Each number is 128 + 24 x the weight over its row's rms, rounded and kept within 0 to 255. Layers, rows and columns count from 0. Numbers have three digits each. The size before them is the row's rms in percent of the matrix's.

# q: layer 3 attention query, 96x96, rms 0.0831, rows 0-36, columns 0-95
# k: layer 3 attention key, 96x96, rms 0.0787, rows 0-36, columns 0-95
# v: layer 3 attention value, 96x96, rms 0.0916, rows 0-31, columns 0-95
# o: layer 3 attention output (transposed), 96x96, rms 0.0743, rows 0-31, columns 0-95
q0 045:108077165165147151136175141093074150073135122126139105131113157106137138141104150117149096069149132109136164133163159142149121115099124135146135151142117100118146100150104131130099129146158129130115119124113133125108147118155154136118099172089119151113127127121147141177109142128065119091
k0 042:124070169138192142135153131082112133094124156132136132127119144100119139121117139125160081087132117114143162148147168158146119117075111116148111154130124084132144116137087128145094159150157125143122139134103131133110148121165143133126089155081117146119145117099154121157104155132077111104
q1 037:126093164124092127119160138173127150122126138152119133089117123092107115127107121131144106131062116124106134118133118157105130122156152191154174105143145133122099116163153123135134089127181097122131129132126128120147150105114175157157077144139119120108172097125160098081122132153149135103
k1 033:130093175127105102105128151145146140134123149147112128067132105083094110118112120139168105148063114115092139116137117136111118125137126152158153123141109136112089117140142114123135100130192097131136143134115128134151150129095164178145068148146125103129151103124166100110150130168152131103
q2 041:126122151108120142118126120109104145074156107182101109143102155111119134128120150122170147122152186104139163141161188128153105133069117106130145154135147110100142101147107139135110148068147120131129134093140124108126146125121101160086127144133131170132132112119121125102133154113076117083
k2 040:135107146121166114135115108093105128121153139161109122128093150115132129133117140104182145126141151124159159144144204138144100132059097101119123145120138097108144128131106147130116165094141116137120146084141138106135153124114074157109094133112127176140146104109131123105155135130081100083
q3 039:127091184084124162114134163103150201121131150142106133098118142135125107132105138156130140128109129126097155112142115140166158126107140132149148135148146134114121148171164163116115155119114097127160165141137181136139157096138145133135097150138106079113188100119140115116146154108111141095
k3 037:145067180105117163109112158087146175137132152147111149096096122113124102121092128144149127138107120121087157104108122141177163137098134125138122131130143134124113140166147151115115173117140103138181157125115180142143145103143142129143097137123097089131179095111152118137137128122105149098
q4 046:156157102154125099146096101167127079124134151079140122148108116086110143144153113139107125165123145178160090121107123131104161124153097154119146166140133154102111136149090127109110134135122119118147127059094119136129116117119129090164142111141138135168106162071137115100129109125147128156
k4 043:158177095154103103129097119170119087135133114097137103161121126098130141145158122135081152144110161167133083125120112092098173126160105147135145158164121148108093132151101130121100123122130116109142106064115110141127109139123131112149168113168148116154123154074108140114123124118147125162
q5 044:153166084164200111138086169125164064149103143106153112123139131104160121110115107121127148166163130129138142107104110134137103132114129107119081109110126113155137145098125141116115153143120133143126146183150102110155121106139127094153157124109146103166105132095098127141160094110143127138
k5 041:130164092152210139143102144141156075140112140104146098122165157106154122099115115152152141165163119103152142110125117130136082122108144108146086122139130128125130147119125141123103148140106118121133157184163096092154122111155135101142142144108129104172128139127089125141144134074159135132
q6 057:156161115172128085138073160132108077126147127110132126130124110136162163096091100134127155095133125116130145149136120118115110114106114116132090136133164147153191125097091166141164127121118127153092128136106161105128106123124144117121186131134138087118136130117145083115165085152145139152
k6 042:114146121155114081123092118149111113105165106102133096136105132124154151119110093161156137086136100118132138158148131100136112101106137127131086128140150137137198108136098158143153140106118102134100148141114163095127134122132144150091160119136159097096135141152149107147196089118167101152
q7 052:123094126124185132172117145131141157117120121128170120136079166109114105107107116128144089151154119127116158135137116168157101114103170121127076106166126129143162140165141102106102187138132129132151138143124154136130135147136132094133118122079151102099167126095142125177126120143089098120
k7 049:115092139130184132155152119146143151084128131119167128137101173108116113101100112138153086154130113121122169138135139172153107114098165118126072132155131131127173145146133102103101185150133118133145163142113141122131143131123149102117083126076162111119179138104140122150123134138103117098
q8 052:101140109102131135121126166156153186162083128162143161111124108126087112150133156122089132113131127180094122126157079113117122117172159124115150117134099135114060110173159095161116127122120122080119118122088124135165153160160140158146122118125130142115115124136114132135102096129132116138
k8 041:151133098099144137126125129157169164154105143183127160095147112111109103150133150107104120120126140158105142096170095129122105121184147095095122094118102118131064109162172093157119126133111124104148137103106139117160145161129141142133101144115105180110115116113146129101088116135112151117
q9 055:133085181108104136102172117109135153116139139156130147103130204123082098118116142142153115130129139107177120115112135122147132088096117124128134138134110089109132115149138095087105151118129126134159163123123081141141156164106132141101103128078132157160123119101115138131106145094086100100
k9 045:157091181130136118117130130096147103137137164137125162095122175119088097124121128131167113127128144114160114109093130141142125089084119105118115145122128083119121121145108121085101179118125133148156160110133112136149148169093106112123123115063126135161141113097143121129119133111065111089
q10 042:167162152126141148139134191188130165118144117148139171150127155151124152149140116123111103109161132127097135146179171144115108125140127122127151146123126149120125136115142137158083156120114130104098141103113145127126174124154115132153139095159131104099147096124130093118105128140054103173
k10 046:138114201126155171117157145128111174111144121178124153123107157130136123150117138111135077095162130138101132136146160160150123112137130122154113136112132112140127147115151120143083159144086148133121158084110144117135187122158110163134108106133148116083139110114119104130119134139062113149
q11 051:141074137102165150119159147133121148109146148191141127123163125114134098143136125108173111125135111094097147129118124141150100125164143160132119093136101126143079126179130114147090159110137105110185139146144143108173134141140145166140116134129108172130124133170112162166119143167105111130
k11 048:171075156134144157099155133118102132101134149191149129124143110097128091122130117111145076140135085097089121117097115155157114126165143123121091086119124116145083135171132124142105158140110120130169120136135128123162131145141134162148128135129094168142091120134124134155114140191105124135
q12 049:163128144085193094181117148140133106149108147127139170138101154161112137108148120104124134150118138123104154143107171150128134172113123132135175121084095125109121171158166125149125134124100124121127115133137145127128171116131129091146093112140089102138173098143169115106126142157104099104
k12 041:110106178092181137164160134133131114107143098133122156141085151145122136117145148125139121143116125140095146148099149135142131166111113118157193141062122104136133150186174109140105150123118158156156150136142117110118180089144113133141090116139111111113146149161165128125120125130111118135
q13 053:165142167064184159092114153084160129149161112172122115136167118124162097144142099132155136100110129125101147128121145122160109128147169159112120101139140134157100117153135152163095155140109152134147128138087133113161114141135127166126138142110123157079128119144097152152146129132091139125
k13 049:183119183105171176079115138083122122136141124176160108119146152120164102114128110131134115088126105134101146124125123121176116114151160128098132107133145130146115112160134135151102153160096155135144137117077131118152137147148127156144134152112107160080141109118128134160119148144080164118
q14 050:181153163087188127149122151116138146129140119135122143135153125146165122127167132121138139096112171105083146160149138127173107130137129137168122100154102140133118117146151138157091141125111152121115107109113138107162120100130138147123085115096147170089139111103094129127115107101060137093
k14 050:160129156095188111155085151085129117175128119197141119118134149133160133126125137132137147077149135139117148141130126135177068128141119162146130094158144115128113114166143144133095151115147149151144098087120147132162114125113156158121112099108119152092120124087104126135129119118091144122
q15 063:078091118135107153089158120125100139087130085169121082112142133115165131163096118158137100141164105129154135086153081109128121121170120114126115159127163115135128122132124159116111112128132100128190144138150126144130127129117139171115174152129112155126098172141106117158158122129155152158
k15 047:098100146134132133080137131110105130098158111128137112107129154113152145155094103147125096144155108138149142110140121138103162132177166075100138162127166159110148131091133190146154097121100092091128133135130151162127157149104128146126135134139086121137127133164131119148165133189115162122
q16 130:090078080135087122087107130109083113122122117146131126104118097117125115137111108116160129121143103125174122096108104101108104130154118129127094119110157093133110125158146128105117117103131110153196146154144128160128132157113147186138180135149107115139116151128140115141162123122185118169
k16 090:177156167131182132176157145124133130141148108109142161147144124145133106130151139120101110093112145136076125176141153125155109137152126140118125113136091166125111128109155116141093133151107176110116085087096132126151118131126135127128089106104163162109145120118094161137095102112074129102
q17 101:090095082122072129082107127125104117112117144159130105095116129104135130144101109142153140147145093122188131091124108134102111125138118118112131130101184089138134114154128140105136123109147105151159173154148128135111123129116141158136181145157096105137104152129149109124146144129196126169
k17 132:082075089148070137069106118117086109113116125134124106095115103113125124132119102116152133142139103140172122091117107109114122126143124133129093135111163109142133120150133128101132117092151102148178161160140122154116133161115135165144178149146108108148110144127147112142156133124186123170
q18 133:130124168129143154123141127088109113108144136100104126108095148089132122105160078084141145113077133155123135137138177106109084137129107154130084101124135112150178124121131109106120143104151172117131146112122117100125106127124084148115137136114173143112127076094121170127119101093123108177
k18 134:151095109125131138149119141102122086120153124098137176125089134104124099124153067083144131111083110136124145135121169119088091145132120156127116106098132095127136119144147116087114122121094177116152142104115139110126150147113105153122110125119160146111159081121152174102130087111139092171
q19 143:119181188128155124093130128122113170134117154144100070118151122117152154118142163142107151125138156136121108110135110106170131115126127116120107115163131160151164146102108130172132136112193108137095121143129110131130066093155126115134161133136123121132076136106094106152109158114121152107
k19 141:121166198127145143105137119094103149126134155128094090111130133097152140110151127101126165121105154145131123123143149101143098125126109134125076100151144139164189131111115116143127145106195144128110143128134114109118064099141099136119160134126152140114090107089094130134101138088116126141
q20 151:120133091181123105123122106122087190162162141138137119145118139085149114127115113092138122109110126139137166097103153137175087119154190154111124145119123133106128122127123140108145119110141108098126127164154149172095142127159147117115123105083152102144180103146150160142102157150146114126
k20 137:130127074193139109114108119112102200177158128132137127138140142087148111132125111100122118102084134132133170097096155155168104110153181165111117159119120126102128121120116150109152120098135116101119134166152142174091141124135126123125121122085149122144160109131148156132117146138143118135
q21 141:126136162074102107156151122125093058087137175162107123143067111141118142127113137114156146159192126137147124129127125087127088149141124108122157088142147133120116125148147109147118107159100106118136104127124125130130128131145185111134136077130110094130156115166146131150116146138139113107
k21 138:134147142097111103158150125123080089108158177165118123155070107112137128128110135103165141136181126134143141111116141098140069150155151114115150096133143137112115125136138123142123106146108109109132110139127137148117125119155189113126124070115121091136176113166150152150093162144141112106
q22 144:114122107118139163108148139136165133093138161168095118146125150125124128123117081117120131128128140117130083097150159082189164135145110161146118144171155136172103111098183159117143105131144153129111141127094123164164172121117122101101101169134149105133131106143129129087126119130108156156
k22 147:121129102121147169112142145125154139097129169171090124146130141133131137116116075126124118134133142116126074089144148081193169133140110149138121149166164135165103105112168158112136106135146161121104134129098128155172180122108133107103111174129148110136131113140140131090127116125116148157
q23 137:134152144094104096116130159140124127104165083121157109126133129100080096142150160078122153107121149129135152178137135138103124117121112173153129102152084089134138125128135130152151124123114105132149154143107110150080110132162088094140146115172093116105092089136115111130165137168100151120
k23 133:141155136093111111115130166130134137095170093142148106123133136094086090134149145083118152106119154129132145166140151133122129118123118180160125105162098092146122127126153140149161113126120111125150155147098118163094127127164083086130143131174094103111093077138117118122157133162091154123
q24 147:124102120148119148149125122122119156147152132136114117166121137157133165156114148117140163100123066154108145126106164105153126113125169141112132114159123158125096124123101122106123170173129180156172127156144096095145114157116155129104150100138133136192119105150104097129174097151159151120
k24 150:122098124148132143156113124118123162148157131130115118165123141161134175154120149115139162104117081156100138117108158097147133113113167142114135121151116159134100121121093123103126163179129173149165125166144103088127113161109152127113138097130149130190113100153108093129169102157168145114
q25 146:132123157127130131128136129137146135146076162116131170118097112119141149172134128146085143099149098092114139144108163141115139108134147098118135124120118136146157126107139114157156117091115138141156100120116117140181170094145127104140156167182092134158171159073137169141138128072119114137
k25 147:134117150129134129131125135120150142153086166126130171123090112117144159176129126139090144090154089090112144146106168145120131099127152102114134129121125138150150126106142119154153117100117143145158100130119115139181167099144127103137166165180094135164171158074134162145144113088121116137
q26 146:133115097173141110120154145132145156135109132144107122101146126132137110123140128134141090138108160156135146160063119109085180184095098124110135140143127108145123090095139101139117140125112127090124121126102090151159099093133164151104164089112078138108168129132126090168145109111118126142
k26 141:136118100179147109132156146130147164138121135147110120095153117131136109120132127136140091136109159152137143160055117114088182182099094127107137137144136111147120086104143100134119139124118124098127112132103092151157105092134164145107156088112079131104160130131126091164144106109113126155
q27 147:094112121161115104095142129119167114133148155112079116155093129101105122109133161112132134132121098107133139141132126130154119112162141137150127146128105129140117133074185157129126139120109180129089168104092171128146072132190119115125102180109098147158159143140121117135151115158150121126
k27 145:078117130162113097092148129116166110128136137110091115150092134093113120108136156122132130134131099116127144157127119135143121121157131133145142140131113132140118138075192146133116142120110176134099159107091172133153065132190128128120110177107094139150165155129114108151160116163150120133
q28 138:130123093131110126156155130129121138116109145113122117166161160104102158119095169102141164140112169126090141110119115150109122120141130101120115125125129115152127182138104138130083114093115147157100162118069144139111140162102141120153156153142134154047102143118129108153144120124169108079
k28 136:141128090130113131165160131131117139116114152116117114163166154107104158118093161101141162131111157129094137102116119149114122117142132105116112126118140117148112181137096138128086121097106151148091159120078140145111145160094143120160152165141141158053101141124125108148141123132174106078
q29 141:135118122145114141127155106124144124160113145148152145117145143075172131144118087106133144136153141138116140165107138064111164110140104143182139127117132153134149166159126113195166137130151116157132132159107135139137117160145119106098091077107146110101151114133110112146106110082165150101
k29 143:120114124147115134133156106121141121149110135130156143118145151069172131142117091104140150139161136144116141176112136066111164112135102141174143125110132156137149168155124111197151131125153110164128128160112132141131108156146117110096090077109143122104148115137104109151114109086165148100
q30 137:109108157140144073163127072130151112104100128108163098116112151108081088147123132178117145104105096144117100149111151154171100144108102110133112101143149151157113124107118107120131137128137124148158102135121136154147160089137110124110167114175156092125107101155107141126141152146147175145
k30 130:106106151141126081161133069131152102103094116107172097116121159106089077152122137175121148092109100140121111159106144162170092140105096108142117101146151151154108130108127110122126134121126126145159099125119135158141143085129112129112162111167144103114110109147100124124142150137151181143
q31 146:123155127149158135134132132127116129074120155129089154113153104140127125087097104112053128160102089155148157158100160143184132098135103131107153120127160121143125099123115164085115114143115130154110088138142113133106141138150169102121129098165108139080120118121114147139141125113133077114
k31 150:114150131158156142127134128132127133070115158134087158114160101136130124091100104116053136155106103156144157161097157144181132102138100129101153123131156121150124102118114159084108117143117122154111093140146122134112144146149162103118132097164110142074124112124109143139142121107130076116
v0 101:090126138130106126152133137137135151128188168124089129137110140094158110129145105117082106136083145094132161116136126155140141139135105118116090098143083081094120180155110099137124140132154149120123130132120126151141125169146138147147097109161144114152147173142125144125115166127083178173
o0 098:091132160138127156153125147109130165135166175145105155127124143102181108133154121124094111162133168103132154111107120116138116163171128180096096106080110121127124158131150128119153106118118157107091112123100130147135133126141171128118118109168178106137148163123117125132117172124111183128
v1 099:110130143154092126172095164077149097111141132145127123128105125145156148137114121145132102115183139131137138125138130156145129149143127157126119139167159146137138089077106112085118146093177089150130118148121146143101142138111105141148131161163080177147131105083136132164118116098096103102
o1 102:116082104155076122149082135078097119113134121109149156110129118123159158139124100112100135094124111089079141149119109142148135145155141142115131132172141134107145086137149121097115163116111117124130127127107165134110148124079110147074100160129125183186116106134110157145139126110140116122
v2 105:147111120161134117140118141112136137093143157069108136120129130094138167113097115149201174133087099153147133148102074124136113123128130117135144115096127108133110146075168128112153140143110102118140082123132131119169131169100063162095151124119134121113101135108119142102139131126120142147
o2 101:123133132183109085139156134148126102105105157083112106132136124164154127130065164148160149112139123108150127112122114144119155121108123130099135118097134104140084175100162110141133149135118101145146134140142113150162167185103070161108142132116150091123114132171115155109122136111103144144
v3 097:148110089138119126170120105106140122103119116158161168113129136100083119111094157126107178122159144154119160109130162119117181160155156167080139115121150119083103100163120147144118123103140126141140095109138089101126144106143100155147136148101138097135101152117135181117106131159115135151
o3 100:135118099111127143130121086144122130124105088147116160119142116136094158137093137180141154146137135125098118095120122121128102129163126190097127094130132158100111114136156131105128108088146126114065129101147114133130147092110081148172111156107117103107178095095100114110118185116123126125
v4 105:145191139139155118159101099094139099122136099190147106127107158071103104150154141115144139143099106122121114120119103102124132090143140099169115136117126155112102090103106158131118092165111138152129140141106147079147124129098162139147115153101089113122120155127135106160124136092135128167
o4 086:115170114147104128127113087099119094139131104171117132153128162116119135095117181124087112133095155146124145150116113140120152106132102112181138132119165116146112102114138141123118078134119163159141154146135114113144088144067168150089131156123120132082148155165146116134125150093149143163
v5 107:163123122135157146127153105130120115113153122151152109141099129131116158141156098071119140121154127123097130133139113127122124069104102078158128092094124120117113091099081128093102128128130123096111073141110167128133160130155098156127174124095099124128139141103095138164139096180142155129
o5 099:142137138122140149121139082147135115079150109150124140183110124144130131171146131077137146110108106091078133142174104126126109135137112150166118114104135117120164162069136108095103131149144118051136089128116129138149124119142105148096156133085132092130131146129118156139151108156117135116
v6 090:119126119145116083132136154121128115175115112105126113142151157143143132174147082099189088109101100195107124103128109165082133119117159149150129103141109143120125107107146109109138136155132132151102081128112131151095098115126165147087153150146153131112149140113147178100117141151119125149
o6 101:155121128107143099104136136139125103141096134111103096153113147116174109150134111132164105104115132131131136099110138156144097121110197154116134110154106183117097142121117128110136108131110121145103133143120140142122060135086150156113113106104127100139192148085111135111153172115168151159
v7 103:128137138141146109143121097108163134116111128129097148100159147184122081126121131117121176100113074134111089107084134118120137114153154108130096126135097077111161112152143117167151102165131106117118170153142180151161137160144139161127149128129091143113103133108149146126129147122139162082
o7 092:164128132093131113129141126108123123120093110119095138088132157163130094108116123116083151112119140151080092118081038154129120124133121099132112159133141113127131134131119168140147105115093120104096116128132197161119141149128097101111159136102138113117089152125133130095120138114129152084
v8 103:158157140114107096071113098099134143114121128131111110121185133126174162136097150081094171118149114119115136110149137115134124148119137159108105076145112113115114115078167124086161148111110140120132128175110134117123139097106112115119058117135158148138133113141129130152111094141169126128
o8 109:152165155150127128111138144114139142124103136120115117148159102138176146109108138098089135122179108143104119113133113114129167146174099157109128080142098140127110108089117176100142156114091113123126163162094171117140126078138108127162110114141146120096133114112132129171097112155149107177
v9 096:126142151108148154146133091106129140117120144111089160172187134130168098137114126111158141148129134107113147180114065119115150146158148117114151128122112146180087102156098143146111077126143142143103103111137131163139133138108119097115139109139129163163137099121131111181104135109105165133
o9 101:124098153101100173134127119115114155121141165112123157146162129120145122117096115127186175120097103123089130158110096110086130135132137134155171116111142135187119106100089151134122097141156133164085117145084125142104132113108141156122153108115167106124138085094149092143115119102112151127
v10 105:098115117180132121127125146078151111167135151147163084123132101105119107133158150111119114152123132132102121135122152129124142089102127136121104124086121145121110136152135122087132108140078096114117106127159096119112140185123119123097119138172040136115127151164101153146097118105093144117
o10 089:138120144159148147144132101158108075135133062143163130121121131124140114149135136149103120138116173152094115106132108122113150143131094122141116119115122216151131126126111120106116084137108099139100138155141085132134137136161116141131114129163104124161109154143097155174140084098117159174
v11 098:133121158152110128112109131151156107181116106147114121172122092130126100099077125110131112169158117131155149136143144107134133102134113134153116067140125140131158145138088130050160074084125153146114137110122130134152098134095134109149133118120124086118136135117157131117143122141180153163
o11 101:127107131125085138129119086160141118169140108140086107084148145126088079097080089117127135121173131095168148133166140143136131104132145112157099102152123113116128134128138090124177116097126112132116083131130149135132090132107112132149113150156153116084160136109137142138133068097143151143
v12 098:090140094131177154118127140170095131133121166133122142124137159091156138157105152122178097103156145117099123162128165115119122142121101101123156135125086170133144108141122116109145098158140127162142122120124140138150137167201111147189127130144121145142094118126106159145126158163156130144
o12 093:132139126137156144101123109154083122100104148107159128164117143087155134126119151142137099100117170134131114161162105095115109145107097062115173129126128089117136105146167081125144125178131151146150111115133147150129114126161089115182136114171079143125109126127112146155115135119146145156
v13 098:128160119141127135171123131167094102161133129110107138131132069086128085127092143139138092101114119151126131118169149093148137143117169120115179103133118086169105163091111148182122124142124143096108137164108138139144159128136127149080092167089121149132090126111128140144140121144128136126
o13 096:137133140157142156166129126117099106139092137112156153105135107111111088148104151115153096141105119154125158142169148146099126100134182136119143121143121104157090124106116136128134145114079175108097159113110118113135125138134114091086066144060139137132105102085106144163114134144144148135
v14 103:118129148161116126131108135107169138109153117100098172119156131135094125135114125154152112116092123136136137142169169133107122115143166122124141082109148157150123121144152087119081146158119111104139124138129126150131125073115108147199128161134111106115180101181125130127178107115151135090
o14 095:126113119175165119145105138101121127111173150148133122118146137112139109081164110143122125105114131161129084153115143131123154125119176109129151083071144124147123117137086130107102134155116133113132090150083112098119133117117071106167115141142137101110118093137077113074152139130132146090
v15 098:140140127137122131131149127137080148109147137147154157122102116159138098115100113152167124170148130150122131101095157183117104113118153137106125146142098169174119130137175124133116117085134142149103145173137157104110103108146075114094116115108101073125167153112137120128158113084141165145
o15 104:132124117143135118130107158094126136114148131093130130111113107096127124136145133138176126139172171163115131161140146157151101090118132134110110140134109125151154138158162122115108116124180134118105130154174143095080109101123078110123177115118146087102109146116140082135112118098087184167
v16 105:149092129154136118159099083144099102118162107119127128070165147104120104142132163118129104122162114097128111117130152152112149081113148128124135122122137078173163175100154161123125126105123154087140105138102126155096106163097124138150169108132136091166112157132135143118089115131128095117
o16 099:126089117104109142175104097108102122099112142105129133104097120150141127132154142140089150122167073128124094102128133145098142157081152155157152172116124116163154132116144130124142126086151156122111132134095131136124095147140091142176107167131118100166144166123096097138088119152106097146
v17 105:143132131127137128120122119180125118108083141136125110146155126113114147167123100112105094130103156118168147143093132132134081154102122091132139104111098140133100151156117143122171078091115127123145159155141134123078099128128135174117156154099110145133119065167128133115111063121105157116
o17 105:140138151138139116153137148131102112128094112165164121132128115080151166128115138134122094119153121139132128147091165131156089161168124116151135148123111146127137177166154116129144085136087108085105130149115121128129095137102178151176151123083119100136102077145167111132125089146111131098
v18 103:183103163143139079097164155181099129157138101146109108127118125133110120094128110148140131172145136073141137136121149151114131150088154128145132160125145127118083103147145100118109110128130134116139101147146179129165144161112125110167117167147142159110109097112150121131129175104168141140
o18 103:134109122143194101114104170094106131143142117130093147130090079103117167110117100164161132130130108107118127133108128138121146119131117153185153157115154145095100102129135139144108149142148128106123083125116137158142136112125133140154138155102164161155095139125086134151116155113114148204
v19 107:113100125119108086128157092123142136157139122065181149104123129123176142125120089121131115167090143117137096144139128113132085154126182111127115143153155114139117148094090147142111077129120163143125096144160153108154120119177120128176142145133108121128109155145139120147110115118102091098
o19 107:128088127142092141099149126146143142157139131138135137127077137154168148167096156120092143145105155113162089140138091110106100113124172108165140165181145154130100164131122102131120116085125163131152117122173143097166117122145156141156138122109183101111139106147127127121100116101156121124
v20 106:114119123126127115169180163059120080131109115085134135170134121155128150126139171155140134158147131134137160114122093084133139119122098145126134114092124143142105157146137162089156124115128135078127157178127142114112116091159114123119140101167148101136093141092119117123144135152105147091
o20 098:120143098109078128148195090109115114124132105132144098142128128136115102091117137174139121168105128099132135161114116084130135136120118161169144151095102106113127146166138137109111178116102171110130150149105116069115126102164094174133137114153121107142127154118138154113144122148103167134
v21 108:126096171118147094121151128167150141116142146146084139140179142195140090132174129103110113105105136114131121093141131129153096143152100134134190140100163134122145144126115117113128129109110119116093090119146114098178121126140053119112126110117117136126145151163126123101126095115137152147
o21 092:147114126117114101127115162123153125141126153149117144124127145129133124162133135085123149105138120104172124121110129081103106143134121058136142119119109144102091116148107135125148170114111127106116123133163096125148126140157084152123112093114055165104168162136122086128116078163108177128
v22 101:160101159086124130100126134126129158095127155137119126117110145112134124124125171089144119175112110144127180116165103161125129175159140122180135139102126109142075125126100133114171107151165146139103163119157086123113147140125120153101170148129127083111139136122106136110162104120151117076
o22 097:138103120120144102127116129128133121098110128126096150078140102118147148085146126135130101107111138143107163134114107154138171167173110119155105130147104105122096149128105144118182119137145177165123113137165087109157122086135164129109160137134093083151132134106086153158141121154117148074
v23 106:104172156124127138112099149142089113119097150106119125121158173109125099139124085136155186129133132137126104110148144132159147078126147129115120145132111092097113147150108062111119086097127170129141100113154125111105124094144123133128132136119121138142124205173175113142123128129114116104
o23 100:109150143162121109122128108136084139132100137132164160105132159126138140123155095141143190110141117178127117124161132081128179116150086166106159143147094118115147131147075078143127117120158147085099118127113093103146103137123132101126137124134135151129146160158139112147094133157124148081
v24 099:130142098107128103135114119092119138107101097098152116121141110108094158155127183141113109149153173160183118097056150127169127132150138112162118128123109119148124124141107119129071135163148119129120107107135132158147117128184105152097098166139138113148127118125174100152129162120120137127
o24 097:118129124106132112141106111117085103119123130094112105130169134128117149152093124107125156145073148147172125082117143116156163126142137130155112126119131126147122137134139117116086120115114166114136120105173146144103101110166134143114073141166149130122063100091146143151092122122064101094
v25 111:081155146155137130132094127183111101131125102105118158147107142100151119089184167109108135172166148161156131078127107167102167158130113134109131090091134150146127095138103116153144149119087131141119109160142134115130154104120135119143156147112150151165122116104113134140134119100124132081
o25 094:098128169138084132120103135174152086110129104116058134157122182132119113138159165108112157159106160135128122136135117123175120096131133147128135146124095122140138136139131167172129143135094158122106091126122134123129161163123090173119113163109137162121149137118136134136091154089143089130
v26 103:117131093137174131103143157097139114069150104157173122155165126110117115099112110110129112144141160112140123103139086115110107112156120139129173143106126126126117152076121089145151153083147144136155148154154142148155092141158148126163106151170096141144122108128134108093097138106156107165
o26 095:127099089131131138121157137118119115107158110129157125115143145146115165134141078116138046126146179109105112151110163136127177102155113119099176142136132144132142199079102134139141157118145143127122109128123125139187104144124138128147126129155124129144124114113164085120128127139115087153
v27 108:158167172137108148163128111148132145131085134157152181158118152134151135130195146125153128126118160163172115121120087103162107140108111145132149118154126172116152134104124131124102144126113158111144152135163140182137133163147129111108125124163115140098115175151151175130135121165145125112
o27 107:138144157113142143141115127093156161156122133127157177128117083115132130112143137126190163117134132177155100121087100132186108134134152141132141094139126155133103150070182138083142150126133146112112131151141092141142121145161121150088128122169116144122087107164116137144144124150152130116
v28 099:115108113127125095116142164134132144114125115159121143123112169133141129101110198125132067106122086128144127101127107066112153085113137109130147115117129131148127141138090146144155100087115137140153064140131111058142116119124130144161114128092143135087149126120148152133124119122077145119
o28 102:131108112131165089149085141119140137118130077114154189126124115107127138101133144126123092102142096154095151107117117045125132096122137135135081107135113144133130102097131141144138116122097117131172126100061140133157107111156150158136139132108128109116141124103146163144113166117079132115
v29 109:105154133163162116116125099115151119144141145129150136106112099117120144106128156080129150133164091118090135126095106149104116132105096124131147188176135126160090152141131139092109152061119101103146122143116101124134124105120179151109112124131157154120163115134164186115148124120122154094
o29 098:132154138162138135105101094142122089158128153145141146132141139134094180123088126083120136105169114104129107093111080180119125122115154101096121196152147117133098127133102176079097157101155142149141126123122145134127130143128139127158135135140079149094153121106169151135139126122125147119
v30 104:121128138129155118145116130173112126109114113101138149102152125118090190141134139137147081148177118161063124135153120134159164160126101160168098106124132078096145139123117140140119087121088132099154113116117159133114106109103135097131127133123134160153179115154104141115123144104091126162
o30 101:128082142149118139154153115165104130155135155119110129152138147134092150123138124113158097135197114159131132141142113113160180148091113132167129108123129078122111137145141157092118075099076117116146127114160138106105128143097121131130135083112145172141174121153109146098135120166114103134
v31 103:133133113138159100129134087089137141103119127089093156122127093102131139147131135146140106125167158085135111141111108106112172137123122113138137107195132154140114138166135115109153154156139122127125127152158142088090130145158161122110161172091124142093142183133120102140146099106107122188
o31 102:133155128170145126146106076141117123117133151154095123161140089113115121118127156141141128146106125086101091123096106106133164093140117099112148104167138162145157126164144113117151134144129152121119127099150182101102089182171159097116129143077111123130145154120105107119110101157088140122
q32 081:137181103126088146160110152160139124092155101098192131131141119142127120092153107151140135125147159112150100151103098117119127154155099124135106115156122162066122152134139102088097108114096142117081118135177110125131130076116096116156149123134129100132094121113105125136167141114144137131
k32 090:160143135167164141092146158081053116151131117161169135111154117099173139123111148134140120130179124097166165094131185135161127119115164114127134136155119097133137101143134144150106126127128125093132114097091129081125142105145111132140147127152138132136153111149119130086123134116153127091
q33 094:162152069132105113154093177157123090172141127124121072125122156142116154104144128111118112113125115122139100145111106105115121141174170121116131137150145152091139144121163100109129104109106135099131101082181070157123120153161101106138138125136145135115097123134113151124125110105120156168
k33 084:117102128128099138114097127161124159118134137098122112156123101146118144154118140137150137112068126152145110123088138114137105161148120142118144081137101169144161114118169104117128077143150117095148081114116135140101151126127156104169106160118170139118086100126127172191132177115116121118
q34 080:165157086132100150130099109154121113139116148092109144133146107127079113069118102136111144128124100121147166122121115133092162170174149137110095117110119130103145133112137121110145156106122151144086100089130099151125124114134110100142173139128183076138083111129142106119094120147118157147
k34 097:190111132094110108139093112161111155118113152165132097112115089125110137125116079166118111157129134179129142112132117138123152079109187119130112126161098173132075170128107120105146092110090147126096142125116130133108110114117131168112153131136126117102118134137131162126104128136098158162
q35 089:156152097084127152116059160116115134141122148147126127110115152151126106112149166080142111107116144152123148094108155123121170104113145128131163161172162158140109107122159168151134116142100082095090098161149118104127102142113150160137120157132128118119113108105166148146121103103125159151
k35 091:129170115100135188088109145168149133104117173091109073117140166158150113142143184139126146145142128121128127109152154070111135119113128167123164142134135169145139118129157166170107134128123106106128105179147147106128122139134121117147118179154128108112115152142140133105113111132114109159
q36 097:201163086132129149109148127131096126139142171105108093144128129155141130154146075122119112128146116097146107129090095142126126154136134119119129136146126145113154129115162089110095147116073121119103117135106111089130110173140082133187124094160163118096123113117139110132131148111131165161
k36 109:169164131144070107134139138179092124112148109143138102131131116104162110130118108135131127111116112090120146114117137111163138161105099129129088158127107126152162121115115105168112133129110135112120092105095165116118127176114084119135149115171124154107146113094168168147169147068127143116